{
  "n_layer": 14,
  "d_model": 96,
  "n_head": 3,
  "n_kv_head": 3,
  "head_dim": 32,
  "d_mlp": 384,
  "vocab_size": 2048,
  "activation": "tanh_gelu",
  "norm": "rmsnorm",
  "norm_place": "pre",
  "norm_eps": 1e-05,
  "positions": "rope",
  "rope_base": 8290.0,
  "rope_fraction": 1.0,
  "qk_norm": false,
  "attn_scale": 0.177,
  "bias": "all",
  "tie_embeddings": false,
  "parallel_block": false,
  "init": "normal",
  "init_std_qkv": 0.0543,
  "init_std_o": 0.0,
  "init_std_up": 0.0543,
  "init_std_down": 0.0,
  "optimizer": "cautious_adamw",
  "lr": 0.00188,
  "beta1": 0.95,
  "beta2": 0.99,
  "weight_decay": 0.059,
  "lr_head": 0.0246,
  "grad_clip": 2.0,
  "warmup_steps": 268,
  "schedule": "wsd",
  "decay_fraction": 0.629,
  "decay_shape": "linear",
  "final_lr_fraction": 0.02,
  "batch_tokens": 16384,
  "seq_len": 256,
  "doc_mask": true,
  "z_loss": 1e-05,
  "train_tokens": 132700000,
  "steps": 8100,
  "dataset": "wikipedia_en"
}
Each number is 128 + 32 x the weight over its row's rms, rounded and kept within 0 to 255. Layers, rows and columns count from 0. Numbers have three digits each. The size before them is the row's rms in percent of the matrix's.

# up: layer 10 MLP up, 384x96, rms 0.114, rows 18-146, columns 0-47
# down: layer 10 MLP down (transposed), 384x96, rms 0.107, rows 18-145, columns 0-47
up18 097:134100168052150121116108147126076101186134165160099094134117111107203109140143142132151144123123158076108153120156093197166083126167160192103136
down18 095:152123147119104130140095153112176125106122148096147130095194113074125086141135062079139111144156151111116145134122063223130081161129132151101085
up19 105:136114083108145126126116081153103136125151140098148101171124103128087099185127144108141142127152119141076054165152193142131115142178108144177071
down19 095:128155132143149078139112108105122039109128147164108109110078094135158141059125085164109137245127147123171154127122182124136096168137145115129109
up20 103:139119118078135154134106176222075154111135164093144104129140114129115132130149159093179205126167107079132101144150157165134106127166199156126095
down20 099:133092106137085125102087186109160140149141063097118087177096133089101113123125186124097148157097103087093091188130142171179115104191152142122104
up21 102:149107165140105095121161154109109137181093188187139132089107070121149122071124150110113125124143126097063142172131154134192094150126124152117097
down21 103:074147149091146158171099121151126130141133031122131162150106145133142190114131136117104154092180169131134055089140120064064113094185127107095145
up22 097:132133154098124143150219114125090110101140164119122086110118134121158138100158173180101060165150156205041126160160156083145118160127133160098153
down22 089:129093087177170175087090115122145141100194112116099200115169173122157137120158092108089200146159110140099131152088147146141136119062091158179129
up23 098:059112162119146071114119082173116104120129135145076057196127137107102107143077134122122107116108102084121104205089120188131114177150165159181152
down23 098:100186117179106081101071103139152117126109173153130096052130117125147125169149094149123196123136114136117126152118121100096110104115121115136068
up24 105:154147174088136068115079138125121150106122091102019140180094126161119123142095123126122171086185064147132116138158120102108084169133097133121091
down24 105:135115127150157118183154108147142084053072140136096187113156039108102109155129140106103134141087192093168120170144076126127151140154121158180165
up25 090:107101124201137109115188143136124122109173110108152120115151146109168147066102160132082206081132141153106106107129136114085102127152140140135099
down25 091:097063074129050144141132131131134178135119161124152081128153084126109130073089154161113140150050088112102115143079103077055122166083148080080122
up26 109:174181142094142134136169096111107117121090200158085123183136133123128160117135165150098116068124117061110151151117094139150100163119106120132104
down26 109:121128104137123106137149107163067116108151054170095107103127161130124113097097145109102090133063132119134123120117179133113150086184107123155146
up27 092:132062141085183106153121106131065127114113112085114150176132176066168104089154174198129125107114186113103121164063089103081118128126113135084104
down27 094:107162135158126199120116118095172142112114112132140164112117090159104160136109098073097189143141106098132123097094079123094139131152149125148099
up28 100:165163143090170064083107165150128115150158122120128150128124058094123106088160168084120121069122129132147129127154084120132097164132158168114166
down28 095:098140094145139143119107092063125149135094177128128165139063102082102115122090090091112122109146105113134145161093151144173196098073139106157183
up29 105:176145151089153096175137190147105143157170151082165100143120096151141121164157146118085142151137128117149079156136132152145117136139104153118139
down29 108:160095045149141161117143139127143139084104068103159129133112121113139101143075052114105132132106120141117133066140108112100084172116143094107100
up30 095:158101206148157172154193124138152103158128124096102158144171148085121140158111091129135205086107196057107156121136139081107106124127063163044092
down30 089:155100088172145113166120139101174137122178070161130107121151153033156157186104171113150133156128101129107132141119191090171110123135154126080132
up31 103:131113129102140175075162084122071070093096093130062155150136130119062158174070167136168142100117148112084150148080170125159133149143168132129131
down31 101:153104053122125119138182098134155156121168164135185097108125122144136096118088114132103172113099121144203139090152117118045117137064094167119155
up32 097:122125143080161101182090107109107104137090100123164137131151077133135141135109102112121094132102114108076117150111128166155078126164087162028067
down32 093:167079161103182168125211129098166171175122073144114156137176138132086170139103082142141154124193170163146145113158136160121145075130135116080145
up33 103:138184158114123089164132149079169166149118118094166096132122084125165125194176134177090092121141078161095109158139148117144086158139158156037123
down33 098:126102128119151116152097076166155141161155141129135175102101092156156085140132086102170163123114193105128129080159090139056151081099106075098100
up34 095:147104146063118134136134153170135150158156099115136120169140138148102126095090172151128183132077090135074123146197144131100141150097154115092137
down34 103:096161138153090105177152087138104142144097113194167077135096205082126095096153133091086148158112085130155137153165106129156096078117132199152135
up35 100:077096092075168146151133153137118128141138149212119114140158058089128126087093147118106179097108154096110127150120162123122119137085137174070144
down35 103:113132145124102159088155141152160122193166118123152089175126107109119135153173173086148083185108120172093126099147126129134140198129210147086147
up36 095:178127144089136111129173155188131127111133079153155148116083080158179151096143155161166131094171165080127127135130134131096133146064128149157142
down36 094:146150125176117106181109080057135073082159193199133158158065120101121133092154135118110128138082119135131150188139140150048149136105181133091159
up37 089:150073185121139143157138106176103077148097151059100084133144086104117145088144148146150177159076117148128086134109149164150127125165164115110125
down37 086:156160094182097075164118113105152161120146052154132170152132190143162140159107104125113090085165081171112058139107118117139170122086102055135121
up38 098:098144107161102114148131166081143086141124091135093189110103125182183179162109148179122148075153127138079108124111071138154121133135169140121104
down38 094:098087129157148158062170164104102119078078199123095072097116124111088146103140065152121145167065136139098137135093107157168154119084131132133149
up39 105:079123166126173090096124113066031111140106077096120132203173091118130143097151135115158158130187148210136105155123146122118098137127145100061108
down39 103:137139083134123033150151116153104130112169166090111125082103130141156188178089164145146160137123146128143122083073145170095134157144069108135179
up40 092:133133118152165146185153143157136146166108130103162119149144144088134133166120138158159130137116142081120061126149111110058143113174163119107119
down40 089:163120024202133089152120111108108127073121124130144106143095124172124062147116107151140095109104149193131121087133155122089112122177105139142171
up41 106:143162124116172173163201066173078137182150141113125167138150134116130130159117162119068084125147180168081133158113097123134124133157126126104152
down41 102:110090151117121136089120168053167147203169126093145116071107186172090114128181103086131118108072130067161186109144101180068138132148112131083117
up42 104:132140163157197148191183125071081163188122177099126104126105166188122127094086113065103121104170082134107128138144104085138099123153075196134082
down42 107:117121184101050094134157127074169126131122153169101125137155167094191086136150104132115073121119183125131139105055202137098115157095118073155146
up43 107:182146128115132053114138064163120122179049186099113142184141129155139168097125141126134124133181138083120112166154127134141116187077112147091077
down43 116:114085112126121120105128117124091177087186134121147061118083127159115150144164166096179161152089115155121137146111218169107192085132121097109116
up44 098:113112138082171126151093175120075142121066132138126137071163104078132151073081153173148161098124191057124154138105079147099099146164114161127071
down44 096:137149116113090156142101145142176151110081086094114118091149091178142130118169120097113173121117138124130227041114061092172117120160141164139095
up45 096:184094115148120140162179118078114169132109139137158046173121111167141158136122131095102190151134133111170131134165181111185104123150091190154121
down45 088:136142142159099154113135150170091122125157106120131096102201102070142116182098153129121105152084120074097183038060114182128142202115154105062135
up46 088:104168161133147129151108160163145152109121173151130117155149104159161142147152111155129188091181189097121096127214123110175118134171125163112153
down46 087:067091180119119088104092146111104108134142057055091113165119072194162116098038089112156125186121134084133117171077144091124128079113116049142126
up47 106:118130147075128133127160142163128050092136155091081131117063176156109118078114114208094102059131106103071099164132096163130098111121143125124084
down47 109:083099112139122139163134145163129134148101092095163142069112113154080171159109134121133106179163082132076045146076162181097143083092149094138095
up48 097:125177173106158118153162142112154143168107124141115090122087161111132133120137130166117058142129102147154140143113094178155154161134180151093127
down48 100:131098102069130119151180147157149138120065132107109146042104161124166143084124131082150158110120158138141150062196111158131105171170124179175077
up49 104:161094132113143122167103129159100179138082149100118119136110100161156116095152143118105090109174104091099092132156154099140085111192131134135126
down49 107:099142119189112156157131128140117096166138097127109077134113149159157089052207143124090185108136074095150073158136182120096143124168150117181157
up50 102:057099134147125144151158110091108136064108125143057178140157103161178105126107178135123168130117174085083133141086167117156084161154062149154074
down50 099:139146134157138130145095097106164098096143123180176117133149136148150089089118130182162099207104146089077128154164121162144131179115193112082104
up51 094:141186129055117057140123150159131083205127095046111112130100089113113152184100116151107114127136122174133082115122130164117114115101159131160100
down51 094:145091111190120183072081112101133124090086097174112148118069168123066141123138129121137124092093087073129151125168015089107126121108113076129180
up52 096:112123135089077136149169196159115137152106113166123070089170168113165105126129129117132110040093207125100078153159174173111172157139133162092124
down52 095:193098137134141207056062132093126192152130139126149118124105086105182070145126105088107156060106099131159162064125070118087173131131125151171144
up53 091:179117144088116124118100184133099083177065090100121107121124158112160106130054176109131090139147110127160155122176141096097117122088149150127063
down53 088:118135166155126091141143151120167087107125117123149114109123097130084088105162072100142133158138140125165122215119059122104092107138125191144095
up54 100:147109166083109059128134127133136066128142182138075136128158129085119111179119114178098126114114100113148097158113131142128136169152120129082160
down54 094:148101106137123143080163116180081142157176074117121168123210120092062110156172112086110102121148088093102143110148140130148172084123143091182128
up55 093:127067142134142125059109088177124131173065154118120115143127131082073145163136135189185175137107142121100120190129138143131110137121146145160101
down55 084:110112114150113120156117174122121117078144128134136112107172126150057090121056076160169207089142127162104109123111192102125186096105175099106088
up56 098:097183154121147120147129105131088106125130117150138133168145144148134135153097134119176116131161104131198118157132090170122162126159098135084150
down56 095:154168166097123101045136089089155130144129103106180063163132094146108163141137110116093165088137163132211150079138170111129051130147092148132140
up57 100:140155161148141098116100156114149128132043103090143142166156109190164133133171124129139152109136162111140133162110137134107121112119127147097118
down57 097:203151104123174153103134114077088133049152148125155095127114144130147118143148177149151098127128070152115136084175097109140128121137130127153188
up58 101:174129152131113190146150137146106116166111160222139151142165126120188137078133114134117137134170108042124116142100096170112090138151079185130098
down58 104:113117116089137103104090093134099138111135114078140104149156182101084110107079142188153118170142095129099099129173192071142133143116092051163168
up59 103:129166110202167092161088116182057087150152164139116097114153140138178147067095206112116156119136124090156175139163148101096120146163126173127101
down59 110:129085131082102093194097098136122112091111104113179122106107086137107158090124072097117120102142137100111134158112150131130116196143114163115094
up60 093:145122139144140096217097110126080178073146103128142126161143182185106166131138167109151139144132167104129132124111104130150119184173128166193115
down60 097:092133108099175129106119123120134096172106161079168120114160149113084155119101116115087060090141090128066150102112149098068126096091106144115110
up61 107:155068150105134181142131165059100160203090134136101164171133116160094128097101142117137123055092107099123137152094133138146059104122145133135130
down61 107:091102150138116129112198145150171101142119149144108123145066121162168146132059111131135148185142123091100082156095122112111144155142139069195141
up62 092:181147127068200118136129133108157152167125066095123104156164161148161142162089147124120135147160095109122113126213104134074141214176098153106104
down62 095:096123061133071106159139152132129119108127135101117120196144129175099145074135127090108110144065189100174159100092130112134134071161126164128167
up63 096:171114143161125125130158147166108092143144168110130071160094185170096141119088135140085150132159171108099102131102117085167145123151160175147101
down63 095:085083058171090118150149093125171112166112124151138159147094103096144121143193127101112133135077118113121099126085087092127152125160130095116215
up64 105:100143142121099060140128177108054161127145149099112104161099085150163106121167164157133121094167118173149093104134133147120120244103100112152128
down64 103:086124159161136092164118097115111086104110128144137093141079153130088103113088108133139103189068168112120145178103078057144128150175029128145150
up65 105:189157138118147151097117121100165148117101200147181153183190118058179190142150129176122140125113124047156150152116156138113082129172152143109115
down65 097:115119125134191160141128154134091105126146122107086131104129103129101143121099161095105115196080117161150189111161143069141152124133121085138121
up66 102:129123151110178154124132168162137165145139167121176065165127061107136130159101122176098181104106126123115114138139140128165152190150129154064116
down66 099:139137171131148153143169151120121142134156144124128160140147110185104159158100142146148122218067149196170095117177126111158142103149173127117100
up67 102:116120130132108067127104174125137199135099120173061116207105098129138113093136156107071103116145163131107140138070121123143116143200115204110090
down67 095:073104118111150136099107155135116107106144160106132105095156103095110114205116050121100080129130118170068084228076123154069044135098098124104133
up68 103:117107149179162175124125147160111168136108102098105171167118075149142131091151120075162196150212162153114108162073138140151100145221085203117083
down68 110:134174105225135071150124108113135126121138135124154194065092094085173141144091110144164172108136129153141126125130151108148184097092116109117142
up69 105:131131152122180132182149146151119082107109152130137070113126131060180130114150135124077137105089136140143102158111153152166102157173199120043115
down69 100:149145121180167145171094144121156148165114086148190170082129078170092160148124124144112154122157096118142099186100158123144121084137180102134147
up70 097:104154148137087107122164174089127190112154167172181103158169098131116165148128121127120152143137139045138093142121189148199129130104085126162124
down70 090:091112145130173098110151142135083156109146144123065185182109072173075129148098157164124083203125086144127144100099084127126095126143078106132126
up71 104:101170184116156109162130167092117162134082091095077107127103121151108112098164131140067136111079105118115127129176126162153106123180117088083080
down71 098:155096120149128202123101105073142125132131102129110085103162111101106142079104156089083223151141149164167111137122085091167159071158170185065157
up72 098:133127148134134132107088200099088118114090132200177130153155117109096173105111130108137161162166128143127117158117110061139095114121087131074081
down72 095:125136105077071118158188119143100103091145153118110119049087120186163072158159141155140101066229167112118103116121164181086175146134131128094115
up73 092:080148120160120187115178183138121094151128075149149109091146062104154146161042162142103160135138137099140124185143172178131129164146175128041125
down73 096:164137204090054176146128198108108149170170165146158152123140102129114104128115138091134147103120113139177115131098120081177146134081159104137142
up74 097:085093165139105087152123144091073139149086140086144102171146127134152133153095195144087125133120127115098152113120144147125105130096122133093103
down74 092:105143101150135089103125136091088129093108167161143137131127219087106090131141145136161165087109131175204157104108127187135174086132143144164150
up75 099:102124111151112108119078071139057094173113086112113076126137095160132169091180111157208170136123170175101185134116173160088066167135140138114098
down75 101:058139156163164133126147118101181150113132083173121130109122192134164110124143071086132099190111106154139132134105097139134159147118131114116078
up76 108:147094143144182111126213109102067159087170129103125118123136097186177161125132082135091121102114071131115123110122145175103085153155112154140136
down76 107:159067106102153102086096116128115132077158133117108096104088102142077113139143115128103115168083092119177118059118193114157161132075070132125084
up77 102:130138144079141065152164182105132150106133113192115168160093104124146115067065183138096102124132150075119098160194121138094115173153151175155123
down77 097:107127122129166165140141097201109104129120064111144122129166125131146139147085134112148095111179129156157168067163181125148170082080135116135157
up78 097:184166188086148107101194080149075137134142088152081132162100101136118106160120143142113109101159103119054148141136147145100130139107096139149091
down78 096:132123109188127190097120134129098150161160084121144174137115169124139079126110154130088098166150165201121168138190111120134162151105129173083152
up79 093:147116149086144156098187090063110108136055173119139093113131128153078139090077144104136076155183152127133090111115112123135106203081112114133107
down79 095:129212137188123140105141160132127116119125137142125158105213098128166134106177136139122107163138110106088145125093083153042076108097161107125099
up80 093:065161154137115113146108127173166142088134177113100051139185155118168170124113158089198115116094168144083124156142121172181118179122113155071099
down80 090:127078139103108121137159092188156133158132156188188133078107122156106128158136120160164135167166197129107095172123141155131142137170114151148145
up81 101:148105152114136123156150207100124133127110188076129109150146115146156186155143138062195138127109141131111098149165124183147107135065124138098130
down81 102:104087087125180140134145085128156112152182114175107186193138104140125120105116097091174145104128118062114082153165151095117201126144190197113143
up82 102:111165172129132173099181126089150146170081131172084126134180148110148186113179113092123198077150142080140131151145116151164148132116091148111130
down82 101:145146148059135042175126097158039114140195172144187141113099086163109134140116135095108129124104145124116158146177118141119111099087130112150097
up83 093:162143154118153114152086128140130095142052130140139145156184098151059124208124166118120139123139147062129106148109088139135103126133063150088175
down83 101:147120063128132194195143142104194171155151114135137119078128125110169155115113154113125164125179106158046135200206117167120119112105136182185059
up84 095:092112136095105132120093121058106099148089143102112124185124088159134143112140142119136115102111072133163089126092117181138136147107176156162105
down84 098:132122100123137124132166158176125113109190156175155133133076166092107081132134091169113152141210101171058184132121146128097130173133109108119115
up85 102:181153128085119093134082124144065141131117173090105115142171094179084149143150136177132108154104160143115060139126138129169114212101145096122097
down85 102:164184103118111143169121077134084141133135098104143115163102167132137141165140161193152191113145189149112153164130056113189172138136098151120110
up86 097:123100193109123168141151177105139137193060081113132142107148141144102137115134167092067136132175188159145153134190133150157108141105106126085080
down86 102:122145100148150081167115171105150133168143138139154173111085112125187096092183090136113141103134113115124194208114184180067159107135117138211096
up87 104:123126147164104082158167092040120126113073106029080111185183131115139122145074161125125155141093085098124132149110121173098147128108146143128123
down87 107:095118180119047139104138099083141115107105132144136137133106150157131204116145140152157141091104143150122122155077124129089132123130180067121138
up88 113:167202171096098109104120137206170175165128113132145142163095132123164117145117126111111093132168131126148138142070122213160061135148105123140108
down88 119:116128063135081118071083137148109146112037115116110103054136198178144140142167156065094179133091112153091147098102147164160153131144077091076146
up89 102:108111133121099122173200178116105141162175082186121098143142148126137122133154107179137086144088130186108095121171112192173055171106144148171122
down89 107:151098115108116133112124152190161091061044085166093168122121122124094150126114164093129171136151085122138092128145174125117171139132151125082118
up90 105:099112150083139101070157156193093078195137171166111176132147140105149149170128192114094126122164152178080126131152157184148123103187129106068094
down90 104:140134164140132149141098079107139151075151148163100117086141132075081133085107134117186092108130076120183088184136146150096126149101142142103099
up91 092:132156130113137141143146205244095083126143137134175085110129129107116141112095206144142122129122129128117178158138079136049120144055089168143119
down91 091:167118155058147103145158108126143060062110066144136102087189124078148162137133116195109106129102077103107074119172150165095099136119128134124044
up92 109:098094132127166124117132175063129144105179103099081126156121153167165124149120080119185121121119104138118167139166151159197100141095162125102092
down92 103:129104185103159095148199118187098123081088139123159106116127128101154079153143188160129141127143165081199145086122172129136136101152143038138133
up93 104:086108116143119128150126058193118122146096113075088137156171054104123113093142165116146109102156121164163195128179118127137091168167102171120126
down93 107:140116144169136140130151143139085157112099170155111122169107150165114140101078052104118076134072159131077081137113114178188125082113093109157148
up94 104:166130155152153109126149172081078108124106151128119160136111111203146144135079113072060138147162122083137129133151105101166051114091082180129114
down94 109:081145100117109113112129116175106135114088072131142119143115145103196109084151144086137107123141095162114075119058132139101177165165138160200114
up95 096:099156122175155151186154151116064117149122237165078115117104178058096097151105172145093095169130154166148136163111091170161134122115149173107087
down95 091:086095108095137069105169165119162087160118125136110104105121142151124155198122121122203185122151111170132154097123117063113151203141093158107133
up96 104:135124143089137141147192107126126149147112137143135127147125127126076087098047134101126122116154133201163137170152135137172095123082133139101089
down96 106:103073131101087115110173161172131110143129131100172132113154135078157086146102153134074100126189154159148094145145087091175125078126173115139156
up97 100:131176122081149163164178113138078142156153136162089113120181097103106159181101158169131186103138129144170152127146085140079109168116121170106071
down97 100:090141170127144091122099134097188088171062127162172123094151120151167036135148171127136174139150173135128108154109171143190186119123088174134115
up98 097:158195147110197117112199063169121129151118068124042100116142107111085123119100141146105186119090138092117140172130162137120096126129103140162166
down98 094:192131081106189114105107128117102190126133161183085179160143151122145085123158131151160093176170126171134173206137167131148163133134107130105152
up99 110:132096142130140143101102132153159144214129126077148187104079136104176176099128240162145098070157108085088123121115117141070102160164132121140127
down99 110:141104114117107157139170146133068114177116105111143128111092168115104084112092087101060109155129148158122106120138117104154080150141094202182122
up100 100:098087147115165069181150103071152162104127161115156153122127179143158147090095200082152144140124173091133110183127190083116101134111113140089140
down100 097:123104068118152175167122124129149095119125103103106171114150065089124146101132078110144211120118174114113220111147131099143062165113145132120098
up101 098:139099163154120118113146158095150128136165096078100191167110102132151139189119165148099134086097100137173116144093159144085082152086164083132171
down101 095:177147096137052059099102143139134116141109161140117096146110155117133165083202153134121141130183139118103149138128044147114161178121133196175120
up102 095:192171113105107105159148130145116152117117118112155123131116089104122106086121159143110086087120198144052156133157235102091106107160137119132149
down102 093:070129166149102093113136108165154116141203152113109154129112120143085168169101169127155145132128100183188165186130059102133082163088165148144074
up103 088:168087170115159157127119117121141066165133125091165104184100121115146167129089161158147116120159087104041132139130127140167165122117111151137120
down103 087:172131135172107101167088057078160103170084144109151103117118149134099149114094147128116134021100169160131168102106177115122129175145127159096088
up104 102:170080165044154141134179181100106095129124121080133134104099131136091160097142155148091107171166150107113138116113155129170133167208104124107127
down104 100:144072125175093148121160117106148188129070122109179152143173163146176108151136127108146178110118097152111154191160172163127154141141150099139190
up105 094:122114149122156117104081133101103144125107096131062087125148096084121158101155165152158111092151120172129129141188112137164083118132118198159085
down105 088:129104154133178098183130098174120104131107134160168098158095156129109173144138113139161112151125119119149195178170153161129088114149175098100094
up106 087:162136120119121120105141113109068129134111057150109129115233123111124124108113097110088096151141120092114103124162133151065092156096091140138075
down106 082:089174151114078152102097096119084106128171179140110155077115152090133111120176124129094175105119075142157115051127089155119116116136139108085138
up107 095:101166133104094178118133166102115119113093077165125140163136127167096134092076126159102158063140149176137166127083111164115107135115139114121129
down107 093:138129101176144109190158065145081087191143193226125124153125152127141124122122148076134168119148127123166099168121101117138152129091152110171130
up108 099:156175160121160120120119123174141160152127111086132137146148152079077133138095137075119171141148154083104100161090165149147118153137113170147114
down108 100:143142061144114143096223140128111160132104123178119177091166136083122106119144097129101108126125106128139157180162092124134098120137140113107143
up109 105:168171134115136116064160114157148071106109187083146142112135142159130169160136170080151162108104097145088143160133143137098102133113163194125115
down109 111:120147062150153146108078115105153082089197201104137119066168127109126154141152142133142111184116157127143147129145198093103109134121201092122198
up110 100:105139106095108107155080175072117100123083102167102165132116109134147158089138113100117132076112132144149153126126147154122143156121075142132174
down110 097:116118172087079114108138113027123217132107112145188141159118136083102133143171136123118158162163150100101117180122140124142122153038138100148135
up111 097:156161129115189200159206118144158079141101126124108128111152133122097142127149151184153100169165153149170111157224182159148105197166125109097108
down111 097:138140116132138084124134125093140141127098127165132090123149112151119097091155092077074190099165170149093133171065079118137201129158089194155084
up112 087:124148185097128102082115158156087088160122140168130095138083118133118057140153165116157120158095138107098117137094124087161103135138142219115174
down112 084:131129108148125117082161116099107135122131108124120150104150075097059109122136116082110137087193134159134150136040124066145153128105096130136152
up113 103:078106142156147090119106153207047165166117166141146165150123099077193099143159113171122095075112120158124148160114111127133094134155170187116147
down113 107:143195069128167148148179086118168093156106168178123105143085102106164081142163125132119094100155142101074135147100069069159148195158107127105097
up114 106:124128128133148053117133180070130134178099113116079155159114122125137101088093144160141160175180129166103081168086134093179119099093143135121109
down114 114:154169127114169111128140124142105174145094093099183124159142107098137113110109149174114091140105119168132129244109099127118134102089152183136176
up115 113:126145139117145138106135150101072069154130127155098148168110149170156175137135220083119169132135151115143152153112113128126150121140109110136099
down115 111:148110140131115126159117105143148084107102129142137184078100083127109119090105178153152117120154089097205132188144137118154145081142103086133134
up116 096:132134149128154116163126111104150119117048160105126116123126124131076178105095109142093146094126118093161154164075124143131087147122087128150156
down116 092:103137127109132175160155126156144147140163063150144099128075194085139094096131149092071090156192102122117128100145067175178131117120180152123082
up117 101:123149136104156106149159162185106147155113178076144119098162121143208154115096162119124119089093161104057184131127216130119085168136149085107138
down117 105:127117111158104170141062097108132115123132116093134182196082117100166140096148159168090186168129110129108117194174095113153132114101191165107076
up118 113:120163185119141097141098177116096160109137190090112150135131104173186151109124135100134197086116151082097169137128154155161113161086087166143149
down118 112:125169172102107076120132076170098122105156093148122185150105141142091132122106162149132165115135126073106126105106107149080191120131136144138085
up119 091:115122129066109162130150156160139116186108104125145085164155126141167121118186146169128131088158139160093160169082124144151122153136144105111106
down119 096:168166136140111145089083091118073106159141144153123136113125124158067128155118120111166119151163156172207147152162144129111127092114081096160148
up120 101:130147202141152085128185139118099131136148160094146148159114075187159140093131196168135086159112159143118118143172159186125092142181138142070153
down120 102:101145158098100087068144079141072117126141130204093121177154145175171125132106105133138114121175164124137094106090133151163156117035093053137167
up121 095:097066102112116141178184155133128134162100108116107094111131119134106161122158173132151196148155161094130196167138160153100117154141080135139161
down121 091:151144178111087152098151062075114141111165148158106186073117059134153139081097124129173099106144102158137145185166135145085142155124137147124137
up122 078:140121123084082136195106174122137121116122137145109081114136088191117157062127160115120124156178122176102119146149133110170106130125097231088112
down122 077:120130116133191118074089095093143151144184106138146162115125129129094111156108144108164173119069092146096092022105151116106109111102152125112201
up123 109:140094130138202104104136122091087083162102091079038035115139149163107181106099099090112158083122097112090113149137159177173124109140055121104133
down123 106:103098161118153101133117105187186096104144150109121110119128116138143162121096215134148118170104160107140144216100142109123162143055120164122120
up124 100:078168100094134116112139170094109106115080109105104122123147124128140145069114157145096073084181111142062159156167150150132110169136051138123047
down124 093:118143140168155109103143120123172074108090113108169137088126128129114145150150114106188097171155110136172158090140142151137155131125115079120181
up125 108:154108136125156129166141122120128138159093129152177146105160093049122238109117163174134095089131181137101139154124122097092119127194098152132134
down125 106:122124132159157152158146121076111128145145116066148153174123116114128145140153175047155142148122165131189128154129157097155125119148109115119057
up126 100:096145166098131133103137112129162145124086157151181163157180084129088120129091179115155096108150091132107132184104144133132126112109059162121188
down126 102:168108144118080113171125148133126134092102123049172104147161163085199127150105152111119132139159169188066069167107130152169128173132161220108148
up127 107:121185155031106109135141173162098163112125144124136088116117124130167147099140135192105102140155157109106113135147077173149105129158156204117102
down127 108:179099146099155188185089106112109103078148114155091120100060131169168167097121159080149158047127121110111150053205076091162155135117152163119091
up128 109:095132144181171103167156080139147122125128108119100125133149087086110164125077195125052143050152194140089102129067125137106103096159142128156092
down128 111:037196169138159108142145100063107154089115121176100141128104185155117169096119108131145132108142137120103120192084171132123193131081160193173113
up129 107:094175190139110079141095179095104128119152131095080169119165137148197110083130126121145142103167174132044122150122157075161101160137137107130089
down129 107:106097094119159134134081169140146155115110070077137104184126160121087125172131141099143183132116195123130110105122058154133210113093152080102165
up130 089:136156134115120153162131215178145139168177079144077105211141116159206160075106151158091145097184131098087090122091155115127109098184117118144087
down130 095:137151110138172172135115161072107046109142117080164088132118157071080093160100103132167110146106129125087141142154134173099094131110131162138133
up131 098:099138171140153101113134113152131129146106107128095169101111148116153104129007122078158139102118114156135106151150221114113077124128130109118092
down131 095:178101105123175148158161112136080146122138140159111130131078125072165161091143119093119142176107147141126077172107153142134177156202124178096146
up132 096:165137100027133118143089146115128087107148207158094154097165060124136137116140111149135129131176123056095068132152145160169136191173122138091121
down132 088:082046099075053171105130141094084150154156151113071062099160102142157146157129127112140118129095072132107080153083131125122196067060095107115134
up133 103:173151147102128140127146127120138136049102142163068143124113107135169233170137135108072157120161133141126134146112129122121139151150130059160108
down133 104:126153142142118150162109123140107135145097097147107129107143130127100124123175145106129072189116073151182102097096164085159130167156095111098104
up134 098:133099147107125150147097117090119119146133131117148171154141201148165146140112142210063107118144105155104108140115163109119061106137234136126071
down134 097:178177127184090099076175133144232140165118134149097136145103112146116123162099096080151132143152122104114149127135108124128155105091169103180171
up135 097:121151161104129103169112152141136165113162101105056158128147127119183080142093110132123181103157146064074140126154182142089126180195118103136117
down135 103:108074057166120115210143126139154092128129149118152117173137132140178178084095153138116101166114175141130186138136135156162105052091111114132171
up136 100:143117120124201135105104185110138080090113115154176144127155135161056170078139147164091112112137122159124156153131154078159110178139162135131076
down136 099:133122151113080194131130111086139116138138122145118110074117159123115100112117138114163168134115137205161160132138128126147153140116091116105122
up137 105:135102139099132163147170147140089103162119129158196134121103138046104136089088123115131190107127114130138100151171104102141053110199200138091162
down137 104:135183133142091098150094130146105144093158072087116085136076118131183103153140162175142156171101182067161089140073088138140145136072142108142131
up138 098:132116138112137115189121152116171133097131182148123132128162101146153108120119126199075147117157136052132148161116149118105129137157105096144167
down138 093:164159092176120117139069118047134148163174064123076158135142116169162138131096088140099140137153046141114149124119168079101116149166100134119139
up139 111:134158181130129139160141147180151192136100081131074151097115119118141134101076142205091079129175136176131092199091158122185125129162128143101131
down139 111:086111113095101104103130092141121051161119178132095108124111131140062130054141106126179115129123159169079129181145111130154136160114094120118199
up140 099:149101150097171167154058127147048076166142137106134101146074149080138171112109154189058154125165069127142157168130090101203140110149150155125139
down140 099:203142076179119152187134100149135175106062133124135140153103127114108129208137153129114146143115176088123087185165131129116107112106169104166160
up141 099:166079163126140144156175113132137098104140081148168141105185104115099164143133142140157124135099130149120104138167150174118126146110135165034119
down141 091:187189137165110050113125174159159116132219159097153138096072118106141112109150162112118091135117115153125136068137128140131135104155162130133108
up142 101:145152187154088104121197114144125157180118176136140141136155044110051165135151133134132131138104142144111150154106168121172095172217142110149092
down142 096:071129122112130112051137154112073066140106065125122111180150132171108119121130203143084113128127086148196140138114146128148094103112156101141150
up143 098:112141129086118145146155115157150120157157136091076126132174081143129124112081157186132082139154126101103090154109150121151127131190049141102142
down143 097:096131151139096164114140106061173104090136158083075095063173173151099124121119115089149156115168140145147129146146146130126067090108229204124088
up144 104:149126184117144073120077173111118135134103167098112144158088073160116086096147136138154182152198118138144149144123111123147096136116096164163140
down144 099:069134140083119085122138117192148174141096124111114159126138148040143093181111099085122125111087094103151200138146158136138175057127084093127116
up145 102:168134149082154142176131121169098091153102103111109125192112152135153131153093147124196107097112126144152111137126108165109137163125210140162147
down145 097:125100181147092101152085194153204123140109163093117148064100109097142104133105121136139171165134123047166134103138175159116089113169105146095161
up146 099:189184131121104098119093128171127152164097137127070160119155097113093130108163179147152122086214099174138090155131160129155146159151125126113169